{
  "n_layer": 15,
  "d_model": 64,
  "n_head": 2,
  "activation": "squared_relu",
  "norm_eps": 1e-05,
  "positions": "rope",
  "rope_base": 1760.0,
  "rope_fraction": 0.25,
  "attn_scale": 0.269,
  "tie_embeddings": "early",
  "extras": ["local attention windows", "gated attention", "exclusive self-attention", "value embeddings", "learned residual scales", "capped logits"],
  "init": "uniform",
  "init_std_down": 0.0,
  "optimizer": "adam_variant",
  "seq_len": 384
}
Each number is 128 + 32 x the weight over its row's rms, rounded and kept within 0 to 255. Layers, rows and columns count from 0. Numbers have three digits each. The size before them is the row's rms in percent of the matrix's.

# o: layer 3 attention output (transposed), 64x64, rms 0.298, rows 14-63, columns 0-63
# v: layer 3 attention value, 64x64, rms 0.3, rows 15-63, columns 0-63
# q: layer 3 attention query, 64x64, rms 0.262, rows 32-63, columns 0-63
# k: layer 3 attention key, 64x64, rms 0.261, rows 32-63, columns 0-63
# up: layer 3 MLP up, 128x64, rms 0.267, rows 0-18, columns 0-63
# down: layer 3 MLP down (transposed), 128x64, rms 0.251, rows 0-17, columns 0-63
o14 116:158114134158164152087081141091104090111075082145202100120154125070143151143108103117090135182185138088154125127138101136192133149118118153166102065145130168138147086090077097133111173165121159
v15 094:144154133122133142146158139144154117167080145082149120129119123161126104166186072074153131098131106091091079101135119122147163166117091155103173094178120147138095019143149091146138159124050124
o15 111:183135098160110101129080141129089169116114112130105099163076090080180145089083141118130182097187128164150109158128144123111100157094138082143135126087086113161175133115048158167141143172180133
v16 102:094162136126121119142144117146104119174168060118100085099139144167120099054097123135180141146076150144136093127174111170095172168099163115136082117152158134083122083086124118120187097201166149
o16 088:142084084119150096097110103164142107120102177149184127165155130048120101146145104073108141127181096116086152171128127126198170043114101134172127118117143139210100127107141138140135159120118134
v17 092:101092108158088130138151139153108116091135158135128225136189143159113082095122122115191129089135141175069139097145122144163167127076133147099138071128111110131162110149091145161155059160184113
o17 111:162094156150170173134063113109140072075094119100230084103166104089150137190134127101085153159125074109106093149129110143147103125111133115163080104145179165136128144163113099134119154157132138
v18 096:120077119052108189142101094112152131104136079138069112160117182136158155106093161175115121138130125145118108148176163163146133172159108095124113092056172129142084166200153126104149108141153159
o18 087:196162157171118115118202132076101110154108147171119124083152120149082152177119127124132092132107099088180120105090080163156134101150141170071146108132106129109160094053110141104169121082134169
v19 088:088076153139117118162123089150139105109178131087156179145150105189126129196121093093183142138139141188118127145156151133115127113123161094067128177067109130087150169128151187132097083095106177
o19 102:171123101106196148123140143106171127108100158139190128085189137103154142113115177153089152158092114076120163103101103128126100104164137174138069059106111139137083148108113108112072148161198109
v20 095:172111155103117096149133138160171137156157057101157195144197021132096135136093115143143170117143097097107131171153121123074091127202122120151137154131128133122103144110116105110135113176161092
o20 097:094111094149170154124140167088076168075162135081112135118092193130137153115176140168102114156120144147139134164115105067143121089102155147132175106158084070107179073123141103123094181118183107
v21 089:098099135094149163075089104089162141105122118105162113165135136098178119143165181151163175075122146173166151097122160192073107149128144090091182178117106174119133091149172096129129084130158094
o21 086:114097177149130127105189147089174091166068112174161157105152087132106155161116124174114109136157090066089084108223127110149127104140165135107089160115102130160114160162120085107124109083124152
v22 098:141181137072092093130121149118112099166115165085098108103089118098114103055131160072118134116092112133102138189097141141157164175141127167190149115157164086119143170163155159119086065165143160
o22 073:086136180168118146107080129156093085143130119121101150161165152123049093131112131144118133121130228120103142058153143118122177080109084090137111156139168158115110158118129140122156159196077112
v23 099:101141109105150169142100101119139101150102079118148173132098159156134106186105136199099075106130126168099154107171175132161141152100190157084125093103138127108121099113233104112085088157138120
o23 093:138130164152121137100155106132150122141097169110122136075172093081091136174159123139079147125150129098087155129117119118068100120138205091091134086102116125152158246139105153090174109166131113
v24 112:131172105174154162144138108138097090168089080149131137128129169146212124141094160112119112153069107117108126129141104132145134134094123122149122029104148120113082173119053080188102142120089156
o24 107:145192088123118126121102116145105116125127150149131071156096171101098099125143078097168136111161130115203143142091130141171119070128151166088104127085117134128193068147103198151192091154113102
v25 108:067150111141136094111129118124169123120122119103138146165183154071148105136108132153121095101118123120116134160146188081164113111110055202149149141105156190127049090142159173157089158115087169
o25 104:156147129115162135137146087195145120143126167153047108169147073137075161159144156085135146115103158110113116084144131135115184126087174047073156136113095059126166158147162126132124127143139096
v26 083:156106138123144133114100103024148109157128112090126144110113128162148121124106090125106095120144146156106116189190115193126148112106161064111145132107189192081128164180147170151118179129127089
o26 095:105155121195092129121152151134027094112116150081106160149117143113078129146157189162153110125167081071084149075100120113152161156135154190136111100097099122100097158153126130119144120170146172
v27 099:164144142145093137112145096176094071141077174120140138124129150090182159107124061139117149133094137128066146133114084149129063129072153107115118068194170160139180134144124161154139153156070134
o27 108:139147041146120161075094134115133101129178078135163082164117171149089107128138221106113141129160077144122122160154140117157161140151123119155136130113130119081102078122044130148190138154119122
v28 083:106093067172130140085126144134138164051075109171126134114165140135128171173122171126088110161124135168179134047112125106128057097172128090105110142135098152153146147118133132098179147146177090
o28 082:125129166103117164173180141114181145167168116160204127098103100132129116156125105143122107174088086136118071162146108131122088159140132160091182156152095088132092122118162076125113090043083132
v29 100:145192135123175124140127116134068126186130104155110092093075138113144095136162138195071158175058134102111142158113134126093155154113164117182087175120140111070143154087099103109089170121127099
o29 099:040131078107110111066126107134146150115156121119097183132102158159117100116141086113137111084203134124129201117120167124098181066160108133141169111100100148129127150169185177142169110140124118
v30 095:159148140143121119140147156119137103129134118089120171113077143098096100099066110075128108120158147127102157174130107139142199127114107158161094077132175142098103166128191158113083042210125112
o30 088:098107172162113167130059116134101084097166195085102109121144140099081087100184147153122144101091145103086166079133126078111157155129127113172137087178179109115169140136129169122143164183152125
v31 098:123167122107118080144100146135091149111080134129113136102096176124093122146221145093110128199068125123123111098099073121141125095157107131164186100164160176111138129109109117101175191184098116
o31 088:109127119176106134111169158165129112203179086117156142136105120083096111062079128074113129130161130162125110137170179119093163106119121064137142146095099062128094143201160149164152099129100128
q32 116:100142122162135166073126106177091105126103087143115112182144137132134188108065080124138149100104128114107130171092198150120174200159116132096166141119192116088135144126135139192104116078086131
k32 096:118142089147139139110129149148111114164178117067121160167067164089113130044108152146105163180093111131156117145153140142142156135151092168134112154192112116072085112131180142166106139071091185
q33 080:162133130136102123128137146134095099118132145126084154140068137174095121079161145169202068103145118162106133114062174104135096181133150127139134152093127166146060164127137146047079147100113170
k33 085:146109165154116163103114149120107093109171058211088114126128155104173137112080129186136066146168130127109106140119181105061160122084111139122171112091150099146089126113088098118066111144158148
q34 101:119104161103111053192129131158124100168107096168102095131123133170148098138172113072171089133154193125111110101096157114114178089088114163141145111118140091142153083101152159101119050174146104
k34 129:099099152143135079171149155179092154092177155172136108090145125135125124126202076160151093121130173116108143051105139080194121079108162165131159149113109138139144128094068146122147122178167120
q35 088:093133127152110055163116143123117103149150128181096180115117126156157081100146094121129109121120186130119150095050165112124163126073133177187118180139140102180100168107124131174128098184132075
k35 101:095130157097091067148132177159109095142192180169106153113144137163124100111184078128157104131113183143116132102121099089178084104073139119135140118108155126170128131104097131142197070161169088
q36 081:153117126106057103209183135084121153129043163117090130116149124150093134116176129101099095136116133102146123126106102122154089116119142178167116162162093154126160153073151207084154117134141162
k36 095:166113169161071166118155084075121179097089119131103137097078114114103163121117205128108071211087104108137131077150110169127105144130143161148139130099094113073166111119088148112117170124125161
q37 142:149110135157181201112162118127126159129103152054128129139150071105077158088080161143128120126085062121098103160179100158139118175167157112082101132166077134106166152134119136106133165095115180
k37 102:149111150169169178100171062140123166118140113087139112122123145099104162121088188117121140160064045114084089106170135183147172174136142106114120093124063136118129148090125147121141160106106176
q38 104:099174068147093188144094116133153134156112123086154114181103140167135117176125159153059142107102072158110181145174119132123141128176163101119156120169117147114119081180151084093068147084111143
k38 120:133164055122056088185054168143109091164098106132161095138099158165166094156122100142104180097127117166143157160124119109186154130154121122111136137121111166177106084158149105167131131076154142
q39 139:066172069106127150093082126177132101165141134146158088193143147160189056158147113122088153096165139183126157162122161101103126107142124131125181113123139127170099074173131117162116094122102091
k39 093:147110092102137154072052093193121094177142114117153081200163114118123078136168172095133134150150133185122116171144149138147148119122119118103141119141105111144061156108173121191125069111126162
q40 094:142118133151133103146112151134160136129080117121159139118150102139116131080151140143150170122053168118149099143105143115047127065148144104179104119210164193122117133157078084122099131155208152
k40 101:083152130107172127098098082115188144135113138151127179115138116131104130051114178162171160096109093138103045103138130126111178084141138131146136133245136151134126163153100097140126137104147137
q41 103:123161174152139159089119169109143101174163186123145160124115081092105113127124047105162119120086131144176113122118171127117141111158088122166153038100131111114067134120158150161064150144075123
k41 094:166179182103162139118112129134162127155154177134098137142144136086115165108124029105173130116101138113100131087128164142133162102124109155164102061123087117123073114106199156127108176167069123
q42 086:184088138094140149099128105161098106146099134101142124158087113077128058161130106166136160162132057152164104150166117137200137164120180123127128157131097105177099095108140156182055165146125104
k42 110:163060107109107105121133149177096112113043161106144066177126155162150115145170089134152115163143152108132119157158175135167132143151194105136088136154102135138087109095173150138052133138125077
q43 095:065182160145082067149164114160155157150107142078123107132104094113109103104138142102117130139141136133109147137156129118145077103180153131161055161173096099103084081076171188116168147117076121
k43 106:093152195164055084129163106162139156121118168114067092136122116112113115116197146102151096126087172113081158141172164133158086080142170116075101099134104075099090102114134165108144124127159118
q44 084:132188172194135076116143141090137155139093146149137095119165144108142116107145115097193163128141128141121080143059140151120114062122096131139098063197175091096111171097109133117173106173110117
k44 099:172172149138164142064150097101142139121100129169132156096171123088091172111153095108175121136132141155100090112077084131131107103123111122138110071223181081096098149109073107109178141156134119
q45 092:097171123130111139120143076153185167183157184122177103100114063165110084130120125076166137127117141111088129144128118063118145098145083167165178151077110132096141169142139117183100077103099144
k45 094:129166157116110115123134062169139169179132127152173081106149073145099082120161121066126130155093144115078137112116111126107121109106102164121215126058125139098150205140115156184112099145103130
q46 100:186116089130140153120112121141067161117074140114136089140156144128161134195115155083129179096196087132119075140148145127143170129193182131052168101179094139140123121088091117113131140098121125
k46 104:187070052126122083141105129119093190137102154165146064144164134137197154145143095092114170157135132128145070128129126110131117099169156122121147124168133108146113094062096157104198160123104120
q47 096:129106136155142131100165148149104164108103102163067144124202112111180102131133101180108135093168118113148135158132122103169113124104151130062116134139101105138134144098132146103176115197117004
k47 101:144104119125160147056162133139104153088154137150112177090172088099171142129114139167120119084185122121128111156156127051205135155143140093066139140147113170138114127143083095126145133166090054
q48 097:141127119141136152096127125111127159149070014133128091170137201175140130151205119123089139109117103120067140167099154130138105121154161122131083122136162111077098107149153076072117133101138116
k48 094:107114064152156171069117109116140136101080011164161120162093136167168137127184151149105105133145101134121088160151117124151120096170123096101144132150137119078142158159106119122113167055130152
q49 088:132101097147113144091120110123110151133170159099168115116144093114140133162106103048132135096093143129156154136173090149110195126112104166118219140105176176150145133183128073169159084111071155
k49 095:174109086096192139083084110101127149155172146094167102145183135106103143143136129059121158170044115114146182106125078159164151147134113147139145155120142122160098162125168114147139050121090137
q50 105:099155178116156110117142131149123150120140076127094123158163173090149116077180151186136105125154093127136110075073147082208080121099192127143117139114105102100107148099192116125145134129101059
k50 118:122099196125172169094172082135121120107148096155111151136139125089122130132217132166139064149153104146139118085127103051167107056078169150132159106101130122092137128146105125136162174170140116
q51 093:179099121133107151048123122103132118137086081129103097121141179164109141133137110159109092159143134133185141081139179219118116142135162130131050115128160093161070079126159125135146193132142126
k51 095:135083092162136139100116150072111097088109148126130091157139172203137156168112058136130097124139147124168139086142121140089114147158156100151060135131161095153075078156185152093147197123146110
q52 105:157109123107092148111116116122131134136078100160146169174114125172164119174137181076105199113176133104106109141161131134077151133132148163156140148094096075060084120140187084137135106065154178
k52 104:167108102129085145136093075094137148133123090170137152187110093177180159144105133095115172088122136081139085188140187169111127113098115133157147166084116098101109150107191105157129106062144169
q53 092:081130123182075088077117105150139133170123152107152111115175092118120094128105067112168159190096202115169126120174094120098127102154122139118026159156162154123132140122174109153115149119129113
k53 102:076148124131101149078110111138118093155132172136145120111145105122121145110109122142152185113087199106086129135155129088094133174195098147086048166175130152103153196159164113170100133077098134
q54 102:106101096112134123108113104159117117107141147105158050153200096087086097135136119148161084183141133134171105073139119109157126116127217137130118194158108151190140090123192126148102131094157136
k54 105:109065103091132114119133069141130157130157204135163078112174116119110096131190130168135109147114152160115088077147090068114086091116197187126103169116145108168149143113130184150119141111143151
q55 093:139121126152084128113135101109169202145146048142178121050060142141107127126157173116080175131118120141139128099181164153114073074121128134137097112119110120080139126182159094129136102158153085
k55 090:130135135160119137106138077129101163131081104152176129097121093166097125167176103099144118119113107175155146049194133168132082120181142079101181108201148112094141120181113104141095123114147077
q56 098:149121106142209103114112158124150096115104143134131120137132132129110138114138066144112106108062097138166131145103168130136116128197195112103174090201144195152131111107057139147084156099184147
k56 086:124117112124187075148120128121186077153100121140133125131131123163166147074147099142070139118087085142097118116101132081168110084160213138125112089220112163170135114108093159106124138084154127
q57 094:125100125159097099045137139114160058109152190113126113118220093138131131161111130124136116119107147140189138079152171124150168123142110181094092116119105156157085142087122143162139187127131185
k57 099:158120135133111103146151107075127059149134196113116099151208110142169161153079120129070124090111176123101157100089173070135160156129100177123104135129127160165098154086183163092123151143106145
q58 099:130120115185185113090097116100173120150105128171104143119149166126127132140090086191203121138114136112146092051156109158150099187129147070143184162113122190164138116101143103137112140069124121
k58 099:137100155140170055150107162062126054180130141153113134111129155160144129175125090192184162093103126129101138081112093113145076149083147146161188136091108156131140118086126104136102127076133101
q59 107:169080169091125144096085090110134113145101060195114200152116159133152155094100136207118171135108130113162142094159148126105142171104166148148179163109125140145102111104104049119137146132159110
k59 104:093051148105137163096065106087146060125121072175103177149121145182138184130063141169130157121152085107181107135112167124120165144110142158142170165134127163129112120137103064150121138129127109
q60 086:163106109067179125100140125118067076103160123129089110157147133092168153106131120105127124143123090166197119150048146113182165142071161190129155109105148116148119159115103131161075142168167155
k60 095:156090069097208200101126133102115061099116101114155142132137122093138191113111149102092100175147108131176116129067124094155147105098149170131068147109138145139132152132123128158120124194099178
q61 102:144109174118188102129131179133074147124152123092119157156123160060147145155190116113157204123138090122172060126097104124151154119088131102130144095077196077083134165148134086124134120128110104
k61 101:184131136103143166134133187114107133124115118087146180133081127074126148129182070110090190091145111106177073155089125122166138098134145096150109111132180121089118184151132060124112154087073124
q62 102:118137137137120070101118121151168161111175090155165141086062159096109120152106172108101220163136098137116116133164086111132148112128047131143135186146092125074117124127188115126139084150081119
k62 083:138136168168103096142125162163131114122123130154147141140105119149110126163130113088090197147096125166099136145162156128143061117116048129107192163131110131037090131109177118092060095123163093
q63 096:108168164146108122144140170163090079115149190093112180127069138085102127117146152094129159134144127139116107114082149103132170098103052109178081057119130107111115131121124173119078149156102200
k63 109:127177162156106161157150165165128094118105192100078157119091158078111116104119131101117103152179133133116099156118158118103183089111060126172100085120117114095116110069179135076082140154133187
v32 104:137115199133151141064150148082133101065138135184136168072121177134142145152171142166169104171124124134124122081104122107138121122098138124106155160137199043086146109121120131092139122171082091
o32 096:123094108116070145168174092160162177111117108083170115139145061127108135118068145118126110142128143112080137184154100084122135095193082184102127135184066128173119121089161137133132121139121183
v33 108:115170039131074139125103102152133133145154119083135090159138154157131116136137132157055175145106103118113121152130144129124130145168102153136121112115060255139132114177102109128127179116165139
o33 114:169113137141162131137066156102083109160127131135119150094123113104113110147137100127146169146193101164199106109112107140195077147070125061165141106057170078094087156159144125129135170129147139
v34 161:149107191161145185057177117076140158102118117138149143116138089106100165119090146133160075171083101104121101115170091167072075191139094161104140141085120083108134148091123163104129142146139146
o34 062:164129158083086125165193097090156175111154077117129142068080115154101170152141099151111134134139089130151141132135170052153082109179151176144155126127094101070161084142150087140122111124124176
v35 101:118140147126085091109142140125118115093178131184155142075046170128140101123192145140098154172180122167122127146150080136101062155098110159126144152093148117080111121154148071142158144186105078
o35 101:108079131155140116153104160131179124166074112104113129191198102075128147135100137118102111113144139121067140161075142096155145134186104110112123082155073067177102150131155156104106155112151193
v36 095:098118096125098097171129185137080150108200129115112136108073093151059157056081094100133125099142109086144158114103165133158130110187129138146091131139130122179157138148104096120088143168200128
o36 102:131113180149142156129165143112107104155064138143117123150166135137110116161135070124174129096077169059133067096145154132096156160078172133106155137107174146088100157152131136192140114049094103
v37 142:152111209174114160086183144111105148086088117164127149137143099097152133097089150093157121150165148088157065142113132141114109144086117132123108161104158044130119161093137171122157097202086124
o37 073:097098120119106086150193110122137154096101097146181130115107123157126156127149141166090141094077131141086189119156183049124130121195158162073158153169096110123152097121147106143122060103132173
v38 114:101097178139157129123159135111080110067143151152110164098123152113137166114139154120167112208117167104165114073060192092099171087114136111134138158155181082109139118144138144074131099179094117
o38 104:098100113140125161128200100147164161095128148084200145109147082128121113137131119131119115103105136102080108168172110114089113074159089173089150146166084117167110159086170125178170077075112167
v39 102:104118081156172159099124153181113122121065189103102102137156141057161110139130140111153187140175144147102127138164090095126116116064133110078115130149105141141080174126141145191174068092146122
o39 098:112125183140167103098123133107163153057150094170191144114133124095106127115184210146065180136125188127135136100147168133086107075129100073151107136120138109129174087129102098120112138159087133
v40 083:112089148094125109164136134134128126069155149188155169078103145092172140147115124134069124132199132103171099108089161138153113043096139157158139125175151083106095149126149084101093148196132132
o40 088:078086116212122151092113135160147095141094106096163105191161122144160103103146118082165139111075139133087111186153065102105151112146122118073110101182093153189098137121135124167162138097118133
v41 086:132146111232124130106115171141135114160119102112104075178185139133073119084141075127170083090096110130129109131158155132100127162178083092115116138069116143184137121130134208116111139110138153
o41 092:149124163068137124152149158091084144110157194146096154066115114113067128126079138150152180166139151108130159087101145098122145155109182146153132173108193098074154172145101113148114065146130097
v42 095:163139159180108122150138123114152122155126125115079161166158088178064097088080122102148111088133106102089110158122121136185146116064099174104089113110159121186105089136111186134097076155165177
o42 110:096117156112081115158163152165072128114129126144100157134097133138123153158132092143127121081065139150142164067132172092095168170141165112085162177077155168077200154120134129146111081170099086
v43 096:119103106103119091147142119138078126129152145149166143107164098184073138142137172198082183125053122102112145116147085111130144094133161122109166132189070127145138128162065088157141108117193098
o43 118:115100146148150190165157141139138124156130122138141118115125131102140118135152076112184050148165130119146081157107169140112051119063074117142101115081169165126145114083120128154111213138080167
v44 104:133141064126126149066128132164124092160155171086172073151146151150130104158180114186081192083113087155092141120180135096140135173122138134089127112077114156126103125192122097157082144114117091
o44 110:126095145127141126193022144085134136121146088146111169065137142101096170133096164136139109187187180139161103101102111158177094122133125072181099119100137098125140124124119150129104183152134113
v45 104:092141120131149114113121111139148139112132173118130113129147186047171100172192139148065161170139149166153120162165063125089089130148059152104135110116078129099107095127158086133189155092151136
o45 098:163122120141166129077104127107183088132139112098155123141121079093114130093154157117088161178157095163106175190078125110141082090140092083197118108159097114135106188157114123071115171164137162
v46 114:100143162147107104158114085102164147148158107214091160127123086144125135139099155112103099133095165087138139145127108138100103090165126181171162168165106104111086086042181103116157159075117157
o46 118:146178100079115133093151121139117142143094151086116057214107146114172118129174042149150126136135015171111145181107091112126155121112116130126107116148145133131138161138101147103152125153145123
v47 087:118129095116074069144094092142163072107186086183164133080130143146111101189189137170071133134168143163150136118147150134101081091143128133157149136116098161086130095215151115111112124131119120
o47 087:104085121156150158115067164159153115175148188090075130161150128070136103088090116113153124137139097132079113177082077146161167149110115085110120114149107105171102188086122140116125189171157149
v48 117:180104111073129133124139113157131142161071107084159121150164086162175123183114086120076182074115109103113082173144072169188150115118120108149156102131074159131152126160105096165106146094135088
o48 132:133146063158122176130062095122100089143137088170112097120071173143140159104116172122156074149123121170189145098119139133162082172112162129126126118105161178134135086125108108089110216119112161
v49 102:095145122150098161093113096127130132193160113124072131184080121112063113116117149097147104136090144147134187135179076141116092216153110190102143130106132138102091144107166128127156139077152180
o49 106:175209168067105066171120129075152153146117133105083135124089138109148154183146101183085131149138099102118149110081175131163125120143183091171133127105097085107141122173119125127111130157137070
v50 109:192135135135126140164145147116118146144118102131122077100154091188145160107089124117144114094094115112115115125072190115141197125140136050138100161120136151160168147154105171083057115196095088
o50 111:084122094126131149136129118162060125127140147164128182108121160145087105154092112123184098095152159152140112103189125130130117145113162223105134124112197145085120094091139138183129071059151132
v51 106:161153170198112118102138121126217100122147129153150137108202134142114115188166124143116059110112119129099062126145132121086120084142091103125137127063107142129112065189112167084121138128134142
o51 097:119100095134115176136137117157103137135169182096064167110100094099078147059064107134163143163134091180113173164101099065162129133137103146120139149141149128096191180082127129131108127173140156
v52 096:151102191073127098151159131151186143120114155155202142083145093152176116169171157126072127115162146096143070154140088116117119080083125089150157105121097073104113141142106080149160135117112077
o52 113:106111050177160167095147120154137105134111084125102126161126159130138161059125135105158081118120109185096172174099143126136089126138109154095123107176115186182172093096092142081103190118134158
v53 090:141098097156131140131141104154082132168090121062103163167186147080106109140120116155139140086091115143112128160145094143144162193103114117074135049149097166169119138141113153109136088131221164
o53 114:117172163147116125163143137115122089143167154146131120065069118136114134170140149114094122151108172122182144101103203127107028105124138087172120171069146162089134141106137087168113143155083106
v54 101:098147116194149123138127153174169131167135142111107153163178078109046125116083169084136109145079140106104127155162040124099130116120128122105130139170093157147104142104114135128199105067167139
o54 111:132164169095154150113196108137114151116112142137131117098104141105112133117192090158119153142116095133137149124101226089109090115080092125165146126061168122092210095155085112157108107152081129
v55 082:150109176081127115187129128090126124083146105201103146075051142126151127124097150101180110172184152128165116120101169108141085083087178141180125155151159100104125152094144142132103105164086126
o55 099:093120108165102105090160135167132126118100140128134133220170134147182117131140126128104132062086123100065124147149076155102215126138126145034123101177094129162097104111128132126159114124153132
v56 095:190132146117194167101137108140180111166086140071161131149162082103120117183123122131128128049123111156090144146178077147169144178076124091079117069114140135109114154160116133129098095092138114
o56 097:111163117131087124158094091135150118133176083155089149075074173156122188123116168134108094164101140156156155085129164123158089116169141144176130136113104180112187049112104128121078148176110098
v57 107:148143118160142143090139122172161127155129178086123086178163039154126122120111143067065161134144137100117101191161124124108148103099072200088097143102110160127086141154157145174107091124113130
o57 111:102098135100159140140098103120139160099145046141124160087102186099110177120162123206129143107107110201139175073135156095161098143146172086136159134097151102087199119165113114108118103111115118
v58 103:134102104107125107160131170164070182148079094081151133132123050155115132093112103082096167077140091103124153173140076149152178142141101112101129105157094158162153179124091092160166128142186133
o58 117:139132138144178146116144117119119079172116102142138092133122178137112122158154121119151083106109170103153130072120229145112063190102158125145134123083170172113139080157111105145092150052086116
v59 094:170103180112152089171108140098147134118104141167177125057138169131106124158180093173148061104107132160121084109100124137126103096157176053147131084121133066152179119143123117094141170156152109
o59 116:101147100173103166092184139147115092147127161118093125146151099133154107062056136061176095138126143085112151189122112128078150123125106198133124115180133192142115150077093112111097141153144152
v60 090:137115152067116079179141139130065143071118087139137160082094125117177121126126160093089182132197152130137124170102105147151154107078123114185138129172140122115133147115110070117140110213123088
o60 086:084084096201149126083119130175140075169084128134168112204161149135160106141159126095091087080089142133106120123143161149115151145140100130064118125142098165192094120127144139131132129052141164
v61 110:097104131164118133088134154185114096116140131153170157152165103151112115130128120146100133112205104111162111128156228126110155038121122173121162164063127082128091121092107107132132088150131179
o61 110:092061137133178132132130140116164136090176154075101090107150141105114134078144130159173122143094186115093105117129075115139149186137100067065092156149129124180172181151132137138173119113093085
v62 098:172132144062119104151112150110163135086139148122186100074066120159117128152146106102074108115200098147185116139119183141135108082152105137142077106080146112114169163154109107121113175200129131
o62 117:115077104200145144088118129131144079171127093114079140170175141144147112084072116123190126079108159104086142135142076140160171194126151141105168085182093159134092126158113135110120131085162121
v63 114:087106116103114081201106152161082151147107106101096114157108072176110125075095102050112152109163136104174141166108139150160145088182120099168137138168099147161138161077138107170145118118175144
o63 093:127149126139174136058145152123119095156098160150131102180145174111153092147164118138137103085071141094123119088135155174093148184051172123095133140103165172137114137178079119114147139060097089
up0 097:117105126067062194139174175063184165078155088113135143121164114151118120074141128154148092136181106094123103138183141168120127076098124132115096127095141155122132118101126128142072117178112174
down0 098:138214129114119094095109158145146104177107136134132138115126013156127129154091158142148150103129173131155154134136076155139094108169104074140179100168119156148161109154090111055125091127108123
up1 108:142108119110117140031177164079164145093128116112130098070056119170149148130103185143146123144121086139135124169192147080091115107198142094127119113119152164094126122192135141164118140112124154
down1 110:116116087097163096128133086118140141142112143109115142087108187097085128215166130106151109135118108105146151124189170080133191110141200151118096096121152117170158178122108066093079110129171127
up2 100:121110162131123149137138073147147153138047173116126144182160164106117237191079106152152109142121146090155118145109126137120117098145112113092115153137100100097121081146098119149193127096063109
down2 098:125073102143143160129120112136140092128138095079130123129136092122156083194126115119077086137162148087168132170119168109169063143137082114114140124154074092141222186144150115179097157161102132
up3 094:101122127112110099086167108119120166093130081062125167202113117126185197156118153179110146122085138121142120094130108122174060123136120104132134097147192127112221152095126140114112091108120100
down3 098:123138160070085138092156133145158119185177113056092175117115115124156164150163065081088134149132085135143139168115144036136115189095113110146137101087115151113172172145152128146112104132150127
up4 093:121079180140143117124138115095088163117086150141202094111115167083117135140186159117110080165112125158096169149116100151113162106129117169150153086109132046074146081175125155142138155145121196
down4 096:135129171059133102148145175155152151219138125192102133176107153124097112153106147123182182071158093098131119129100178135140098132118146108080087110138070134117117148144137087087098156095153096
up5 101:130118193098137117092112116055123193081120143096152115060116122173116191125173152124096115112098095114135115130128129093163104127121090141141088154134153079137168192119151111165130174122194178
down5 103:110086125133080141130125122184088142181083093088100131155118105116124160117120130152136166154107117162103089132121131118121151074095193122105150185081069175150081118151161117109120096152225161
up6 098:128099143106137139123144110143151130187106088129189118156127160162127109091107152139125119167112132138152083139163118151109091131095086184142179211118088105094123145165097060074149166103063182
down6 100:152192098150106153071154127077155100089131097074147102159148139125116166108111129096195109093133089124093148144197120158141160166174145091163076106104175115090104115148094096166075156118144129
up7 088:165103201108166113161123143103102170116154141081121105089175114181095155142135145095078155107121121111158200171160086097105117149095108142137168107096131111142152153169114098091185127075070096
down7 090:113117106142116098140082121157135124114086123096206104121107156115119099108128114144196117169142044184166130116160134127125078103165044164131137166115093126129098113158142116098127174151204150
up8 106:222147065109165160133187084124125124104077133097152114097106175114117133189149140137139127112071119140064080152126119084124155145109146124114147173208109120092125098120114154134097143104174123
down8 103:080139122146128138105113135144157126127092180078113184145119086180107154069177114095096151103169171075158137122119070103114068106168120068133154116161128188167114150167116128114140183108154100
up9 109:142097078151145172126127106148118191145159111055112154089138195111077114149148151127110080165113137081100151123166164121176144129125142202121101103129124117098122068084142174126136113122074185
down9 106:154186152118126109108158172136138130140194187117175141135133146144156172108072178097107137093072096087148084179107138093097115103138133039153111121120078115121121138185140077103125157127136103
up10 097:173060125151182102146147129119119144122149110140122111164157131142104102154088124123182102160139094075057118131117169147157095147153143112063163165113140087084155152138074111111101068150119210
down10 097:198183109151152115098124134099114139103130100152148180192170070095144124184171161056106052100099104150131130164145147117120124092154131116155121112141137178137143105165092117088135131109140063
up11 093:155115124154117114121149096158097156146162016100166109156068070179110143168120106136104155140142132141106062147173109144090135156129190147074143167133165157129151112084109112148085123130137098
down11 093:147116180121128140146083141164138193142102097135105184143150074124126162108064141138043150130118129106137127142105115014141135138108078139112116110123131177106129154114181179147131180116137136
up12 096:175172122103167119083137099120163138056101079136125123133117154148157133164069145065155158134162073086161094103117124126120120103203105084081161103141156131117156156130115101160189134155115177
down12 097:108105116194137092151074177161118163100134153107158143124113155160151110154140131126128174074126133166187069082165130133109107140105140127117112097081166174103024152128140175076107118130131106
up13 099:185121113046129175128159127094158166120178130089131087141088136109105137125201139177087099075157175094079147156119138107125103165152188148115153134084100096140187126081150128148104125130123120
down13 098:175136161166106145081084143165061130115096133136105154111122121100109201095089108173100166079123162160125071138145113170138171096180068125117194147118076130146103135152103135125095160149135098
up14 085:097105119095091159114115136125078116141130084131193140154153135110085198137118141222194175181179133101144140085150125079098084147115113124129158165127105105151146101123176087096131156152115148
down14 091:100133141148101160167115090128154118153178114092160135144129128089076146075167041112227208136152124106146124079138125098138118138154097097147157125089121088160131111108174136091153134138089125
up15 098:177096084165112129087141106145119144107153157161093166075175069166162165108049113115088106140174100081097131099155134160096131110175173166134143153137129087119137147081100159185156115162118120
down15 098:086138179094139139104142120111163130128068162104161113211118200203112121084138113078083114120085095150117095134132064100181134150132125119132166104161125085175149132150113154087110142121157152
up16 101:172088101151125133099136121106178129104094150103127182118109125133058131075116117129114089145150144057096204104105111201168115090101149130122195152152192105135193121151139114123123153125099143
down16 102:138172141096107078200121147108097141140147131128144133155135067081151136119177198132127109114094061138125064127126130123163136143104026171129104163121076144126150143153132164137121115188117149
up17 103:140130088060124145136155113137120132102062095166179140104128121123091138125152143113123126163106048066156174105155122110120135117185093088071142123128127114103167099144128224189131129167130143
down17 105:120218169120162179146180140073145165132116102052095148119126102117113085117098104135177116100148128178141135127112139169136142167128121093097157128145085126075070165087181091126123114094145105
up18 088:123082111124110135063122107148086111077151134119125174112087136212121152094084147104116200159155117138128110106121123152085126164151193134153161172165106107151100165203103101159159101109106098